Part of a small language model's weights.
Size: 11 layers, width 96, 3 heads of 32, MLP 384 tanh GELU, vocabulary 5142, 2.23M parameters.
Architecture: biases on query, key and value, untied embeddings.
Training: a variant of Adam for these matrices, 106M tokens, 6820 steps.
Each number is 500 + 25 x the weight over its row's rms, rounded and kept within 0 to 999. Layers, rows and columns count from 0. Numbers have three digits each. The size before them is the row's rms in percent of the matrix's.

# layer 4 MLP up, 384x96, rms 0.06, rows 226-291, columns 48-95
276:525497482464503496486486515442454492493473488507512510494485522516539482486499567502483465482451511544489480524504495491535443514522499471496499
017:495495480480478497486436512466497503487488518493497461485484467468490468515478473495498528507489507494479481454487497438537474523472499446459487
214:519446492489462522494453486510539492494525483521490498532556462500529529521533518482509520459478518469490508509484518496480496516500490461505493
021:507494545501451557498494464472498534530508503492508487520492493508466511519479443506509544533479503510513485505482462508496471529506508455494476
023:517511541503528537501449516489524524512548517520551514508483508510470482561508516496539528524513518513483507494478471482545459541489532523529540
015:572508529490503527513518480496526504498507516510551509522513501528496517553496548508532512516517497499526507520493501534495509526520535556533521
019:480488481501487528496488526512528537514497536525479514477495518486524486535483522501502540501501503522484541472513560454551475514488520428459526
017:506524514491524505505469465474513505456510501512593503528502483525467499497519497482516529543501509463505476493498476507493445534493503556514535
040:508487497517472523484478532507535522519506514492477502488503500499545487533498499521529531500552499534479509475520521495529522528544517483495531
252:505482493483486446495496477519509546474509520500471500479552475508497495550477505496511500496512479474500485461492478448461486504490488497485515
019:508481530500463478501527459481505495524450484482474477500503490493500504481505497489480490493488480494526463501489498504462565513511507470502456
014:476506479504510482515543561527488491491515488514535526512525511492515515509512520488469466507511518512504504487521548466530496451480494541515487
017:465503501483489514497499456499475496516494498502504478483498493519513505493485478539499530526457529490504481507476477503500446524502513472470499
015:500486465454453502480496534474519501499490525497517460451455514483507492525460452470488494473508501520497499460526498487506494501503506479464484
023:479474475513473528481503551506523512510482478502451537469505485476494470530488508503498496501484515550482524482500512446529448482471524451476500
016:511507526492519496486488436473505525490529517479591498527486531519524519481517485466508507528514487466496476507481495491457525527489489522522497
027:479471487505460506480513495495488487513464482482426498475496496478481496461471451486485473467465480511494507491492497480477475468481466425458460
013:514501487522494473500497518484528533544504515485499484492477515513552485484520540501486509474519489511485512499497511497442547509532499493508504
019:511513497491544509488439530492498523475520520517525501508496496494479481558488522473526540515508541486477529458514485484554435511490510508495525
016:491453512526462505496510484495509501498509487485511524495482512522532532417520516455482467477512468503496484505494442504435550461507474518524488
198:522471507510476529496490526507514525476467520495517485531497473523504516502497511479459494526491527532443493470501512494477543501518521479513523
013:522502488523520514481492512491539513499495551494476546501508513505520483562481535483507504509499486502510522492471558467525521536473517464481534
015:486467496508455513476496485500465499508511521517482457468487480485480494515461490519490497506476532521504503466510495473521512498478535454488492
164:505494536519501502451475488469475507508514514460540502506523452510501440505451534509461499493480552555470481501491502512501493486498533489512511
016:503509527482504505473527537500523499512489477459507528502499513513506494567508431472503465488482503529498516521476478516465466525504490529509493
297:513484527456494505496511491520517541475489527528470461459482511488482467513519507523502493546509515472515505457451505473466529468522521488466519
016:528492539512519520477478533504527508552537514499519506495495529499532507541504513502501495512541529522489499490503468506507550517536520517547460
014:490496556515533518486464488508500511490567517515570531530489535502514538506486517475509517503538494468489479510462471501479502524481485498546490
027:508504527499512525491472508490520514496548501514581506513501485513474513580495512489535521526527529507494490494466476498494452555484522544523524
090:482484498492483537499561479487495488521495510459523512487538503533567505545488476505459508505481535511522493524498489490520482505516520500486449
019:519500531481512510481455465463488507483526509498576481511510465487445502558469466471507502532504538486500471491480457489505477530460509533522485
020:497483488520487516484436528488512505532517509513459485477491495454489459556474503515494500501523508534478500486502514448526501490485542455505483
024:496508492475511533493437525497515513505524544526529499494499494494530472529486547522526556517509539502476510482489508478562471520492532467483535
018:480484486460488528484426534467509497501522510504510474472477472453493468527484481485518502488520522524464492451506485444534476502490512488477507
300:499471519494500502475503475482480505475515516523525538507527456525536478530476492507493518502458528458452503514458511472465533474569520450468494
017:488502512522524505513502501535502484476522486525520555522499503537488525448550538492520482509514497474493495515492476527488538487516487558544519
015:512496476506492502477482508494533520509521518514514511496471519494520488492525534479509515474541457504464511489497502482506497496491514502528538
017:501518531478522533510471492491504524497532509515580504532498504505485495560488470502519532516526510472514477515468481505507420538480502520527508
015:470492510510511505488476505498461483487524503521478491476511492491472517484494499499502499511471550510513539483545453499546497489493502475487485
020:505504543506531519512514492508509526500536484506558515525481532524471523557505450484524500508528512486505494514473465537474452538510494539541503
020:503505496503520479494453465470477459468483483510470484508511461486469506438511518508514475524472498459501460497489460517491514475486471501497484
018:456480464498468501500506532521484517527492522512489475465496490483552465505507542512477507482503505521467508484520553447529529479500532460476534
020:484466490531448510476471515506515516516481513502494501479476462508497489549454469495489506485525478514479479478455502486442468514497510502497537
014:520517537481503501483503490503536488520470509492500500508509487518525487504522511536505526518489526500483473501477472532512536546529517482513478
018:491494495487509492479511458489497494459490512495558512490483492529487516483503480470504504498478505468486493495473460518463436530478494533509541
019:476498461500510498481489505494496497456485484505494526477473493483462480506497466485508486484483507491458517481497478475519404494469499519503552
022:459496470518504513505473495515493516501508515541539513502491487522501489509490528504489526521511503480498487503475509480495451479461506472487536
022:540498531512531506492507533497537518529512501498523517503494517505507517560526568492528497491513523522502513506496505517482528542518524520557515
021:486519500520500533501459472482509518477540507512565518525502493509476481513488469507535508561494505506488496510489490474510421522487515520506542
014:495494485450457532488453523494483502505493514509494481492488472478483481526456473504501526502502541510504506482516496473545441495480513454457499
015:497505505518520515492451489496460505465521469514503520526496504480438525514479487467512499521488531514512521508516456492510426481475472491497493
342:475485545493472481486548510515512526461493511510468467483513514459510485513507482510494509544474500464506492517473508463479543449502520516469535
020:479501485490511471504539457497485491447498471481551514508492500545494516458530453468489471503471491456505495516482481517455473493491471540505500
019:477487473527528474488497517512506489481523516533514517468489520512505502493533551471500476472511491487472524486498512488504494486478523527528552
344:497456509479513508458507521486548546513513551514497511493525498456485477485490490525484532501517474476502492477461519468517529456508527528470523
015:513502541495514500513480509488500492507507468516504495506482526492419526517512425480517473501548491477490490495488465521484506502507482517536469
017:479481499476468539481483513492492511515504549500515478463493487471547490500480490538505528518482547517476493474514494469541483523504529466474527
018:485495488475499521475481511495496502495520522508532495479496492499513497548474508511501514508479566503494496483490470494569472509478540498496509
025:521500505518515523511473486512507526515544523537506501513497505503504502534506592500529543498528491512501515504493553491504523521498541497520552
236:495506515523493513509487511515530468517522503526538501485526419491500484473502506491511506474494496478501518476522523497499502490494479518500486
023:516507519521503549512518522517539546516527510527527526527503523533505506567511523503519534519526504514516527511498513532520470529520528500524538
024:502497497511494515482503548511523502536498532507445506490515508486546481502503523524498517486507522513490520485532527510573543470529512448488494
022:509515533489519521503451474481508514508563519519582487521486497517483496560503526491526530533517521494507474510465467500516481544485534546542511
019:509508520508528504512437508482495504492547476492564493516491501493476478532504489493518504517522518509488489492491469456493477520486510536523494
019:481502474497504514509459468480487495459522481518517494502468501495438478469521472509526512514495480455479503489500467495497436494480492507497547
017:518502506497513496516521456473512509476471475483530496504483520523486492473533455489504504508467491438481493497486482533464459513496487513515504
# layer 4 MLP down (transposed), 384x96, rms 0.0413, rows 226-291, columns 48-95
235:475524517552517495521507500528525479498519522503494460467524504472501510474515498435523504526525497476513496497504500516453547489493541545511479
015:487537527479526465520516498521512489512498461491501506538502538526494494531521506519492459489486499493514527573510482543454492475499504575506536
224:478537482523520482489550507466458501458493540481519475503477496509509467483475515503466504546510506506497485486520500493493508501592476526484533
022:510500453530544455482529531515514458493501502507498520486498512489518521506513531501515456472522495504493506501509508500525512474472483545526528
022:511497492527526493487559494522497454479483462490453503483523520492515526476495448516472478488498475507527512549538510512492536487543446478495489
014:451492493547521518471513495500485503495523492491496489482529530459458523464521489514505478490474478495490531473503486486505512476515440407518475
020:523500532527533468521502471520502480499492504494538496536499495517514501500529503522487460520488512510514466576485424535482497505511465565550518
019:497514523508503521493526518537509477536529443496425509496521523468476507556487463501514496466510463499495532508513517501511519477557493485485483
036:491535496514542497514522489517465483478502499517524506515493532503473496478496498500488461521442528481507495555497501487481504466449480533529485
244:487523486500494529503483501533500490537479502485526514499478474497527529519514536450520472492488497524488556504496492495520491504433493481538476
020:473463459487500512489478507475466492494521520469534504504500483484489506467496543508516464485495508504459511474480496489493467466420478502502490
016:496497526517522509509466482548523530519540534483485520485521483531524498488505531510519545523506509544542502544489498524494510552575510512494523
017:512497492488472485512492490480526458474480444499489531543469486487502483527517478474497489467510450486474501477503470498479501456505495569489458
015:484549503543548462506487461466498505513497525508493499540548511499481471494541518545507490539495529501470522553500496517485481517462471505509540
024:513514518516532457516459455518472500489476555540539483530498524529505511452500471504480462539486514491521471536498484538509515510528455539527509
018:511469492505518529486531523484487453514516467462446473485535471469454482538477485502518480458514499488497513504485502493497481475510501447488491
023:510518471491503462509468486487496519491503547533560501525477475514550497490517528520503498542527531496502464471483479507513508507469539571544525
016:522504516446522515528513488484478468480470477515494497522521480491434503515470476492505478508483536462478479498506509495513466502423508451446494
018:503528542508493479528529481531531451533515439482464504497507519489480506515520458514468485507482448497528496584501506520458499492530488510485494
016:527528467479558504491494513519477493507501509507503481472520463490492485503495479535516532500526531494544499461460557496556505558503533465471500
194:470532495501534500493459500473499484492513501512458507513472508488469509516521506546528509495527501490552500517531497484530462509507485488506542
014:508487526538541504519515511515480523514534512489554477507516529474501495497511494515492466480476525487524498560523453527520528474517478471569525
016:463504501482519453538502504482521486484483490494517512524484506521537484457547531529467492496470483505506509530477468536488490498513482576493492
182:521519455503530494517527521514484494496498491500464507496464503479505542510552520486525481455493459452519495498526493504472502511459467475527508
018:523505476519519523502481485499458507502497557563484516484526513470502508454492503521503519510532532506477485526531532496554517482490500418528509
302:488511456517500489468510468565492497525487484486462535496533510503512538518523481445459550455469475511504512526502518481507531503462480505519503
017:498497473473498490497508502466466472462470487480484491500508480487474479431483501518485470493474511490498505533502548494478475466414469443457509
017:527485469516504539472557525472508482508521488452470480467532486494496457502520480510507494472513485513534527517493511499485519490543494500480517
031:511512499522528506506542508505484465493485488495414524490516541477515504461513473529480475478477478508496516531539528505528538462560469469479496
099:514529492520533466502427495493488495482488489543477503521472488487442504464508505499547510497518479489462514477501501516512508486467473518512555
020:487512504506510505501546533520508477524522481495436524489523541501524486459535510527503492471498472505498543538519524516497518476564483474478517
023:496513510472519469520528475524490484462466488509520495528503510537505510429523524505480465530450511504516509542516485527481503511480448536489512
025:517503548532501486522555475528521464492484446478490511529505526500492521523524458506484475496477464508532514552532478509449512493541484574515492
018:502534527536528460514521501534521496498483504504494511532526552548519499496509488539497484528494500523525531563533504541481523514532478540506521
430:495465518494493510487487485471496521497512522532523520496526467516512478503478484504474531509467543459450514500477509507479527473594535476458507
016:508482500486487519455520546492501539507516491506494490451501493489541497550456471495498527490537509526535488456495548492543514523550509480488515
016:502526526536542511519529483497482493459505476496508473505543500503487512531462460531482468542480543481515508508502489508510537529514471473473516
020:527516494543515511476565523493519486509532508474436525490533527478506521510526485509506494482507494523504536513531508499512541480555496509499513
016:494517480470457454505474514518530488524478473495506501500454471525555463482533503517488513477521453493504459528454516527475468522516501559504502
019:527505463525509527469520521460504477497514528486440493466537503455510499479507486512501500489518495518477505520517524489520520482515491441488506
021:457472507452442493482509535522493530526509462462508496470458496509531480537484491465487517446507476496505496456483519472480482499497510529500487
020:513500543480518471534493460515534473454476487517539520551503497539494522491487489504492486542462505499526508514490448541484496516515496556488482
022:510525526492562510541547504499498490480499496510481513535509555493508487468530515526499486522448522481516503525527511513544537491501472483483479
014:506464503484502556515511507495439476508497483495534537498510516458510537512495496502491479475495490496503523506525528482498469450468490530495515
019:518508514509513539509499504505476464522506449483441498503514509441482479544501440514493500484509468459505491502497504488512503465555486457475485
018:527526534510520505510490475535501493494513491509464491495522516508517515521500439476462522526505487478543469521497490516506530506563469467481479
025:538502535486508498522539491518546475490503480477459507520500496499517519528524475500485498494480489511528512493499480520521522520580508565479484
019:511509511506508540531505489512457465480503494527501499510543534475482513441493485542462473518497508494483528544531534511517505472472468433465496
025:522520510503550503502547514548514485502501465512427505497504522513512534528501467481494506460504501507536504506508498506529553489567488515506491
016:463508490502496426487488485477525468495475490499467497511476520506515482489510504513465461505467480493485498507497471504456501473502480574502498
016:525525478489480439479500518517557487519526493499442486467486490527520472480526488499478517501519460493506478503470522510479490504534508518502483
309:524471471496510477475518471515482489521499464482490529529509527528482514530449540500479568443520508503500518504517499525499491523423488481531484
022:528502512504503542487476522468503525527526507498466504483530481456465503546471509495517539473543505501494487474491518501532504512551531442496501
019:517510552502500540548511486520503512484493467491508494507511496506510505492490465523486530533496507497534485535493488520508522534564483460462477
316:517482489445493477495509480513477492552501515496521534482530462507529513487486490449517530540522529531496499493479503502514510509560500468532461
017:484485458528495541465524520483520524497537554478505495451534490473542510458509531524502501511503509563494525534514529489496508508515492487519541
019:489507516496519462521495480527507439484472461488486498552486516515505479520521471508484485472486463484517497545503458508466495474510482578509488
017:492519540543503484535520483502503474513504472481486509531509528500535475484544482510493511497503451504516521562515494525461514494559469550492497
020:489486537507502491523554503517526464464474459482521493504516519513518524484503482530472443519457487513502524503513441508478508487538444518492464
281:492520550534504512505502500443457493506511480493460473479430541523480490502484479519478498530507485497517479505496522507530527537529551481492525
016:533518500560561482496525492487490477496521539491513497503542523456483531483505479531499452517492515513475496528514481504530538495528457481521500
022:491495508490489474516484480523480508496505493497588501511480501518506498493497518502491486535483509511528483539486486494473495528449505588520528
026:516503506538528509503581529512522470494502468484450533496533530494511519487512479523505491479503486519506545518547524512505530500558473479481505
023:511515484465497490486532493502515490480472472508401506475495497513468513484499464488495488486488483505513497519512524524512506497514485444450482
018:496507505519478485470526500506520505483490456482460474476502477495502519564472446458482491476501479509506491489486484489504509515552486521487481
017:512492519505496549477512500500482484503541484505498517489529472449460546540483476480506497490540489504497486491489502465522495487495505454486493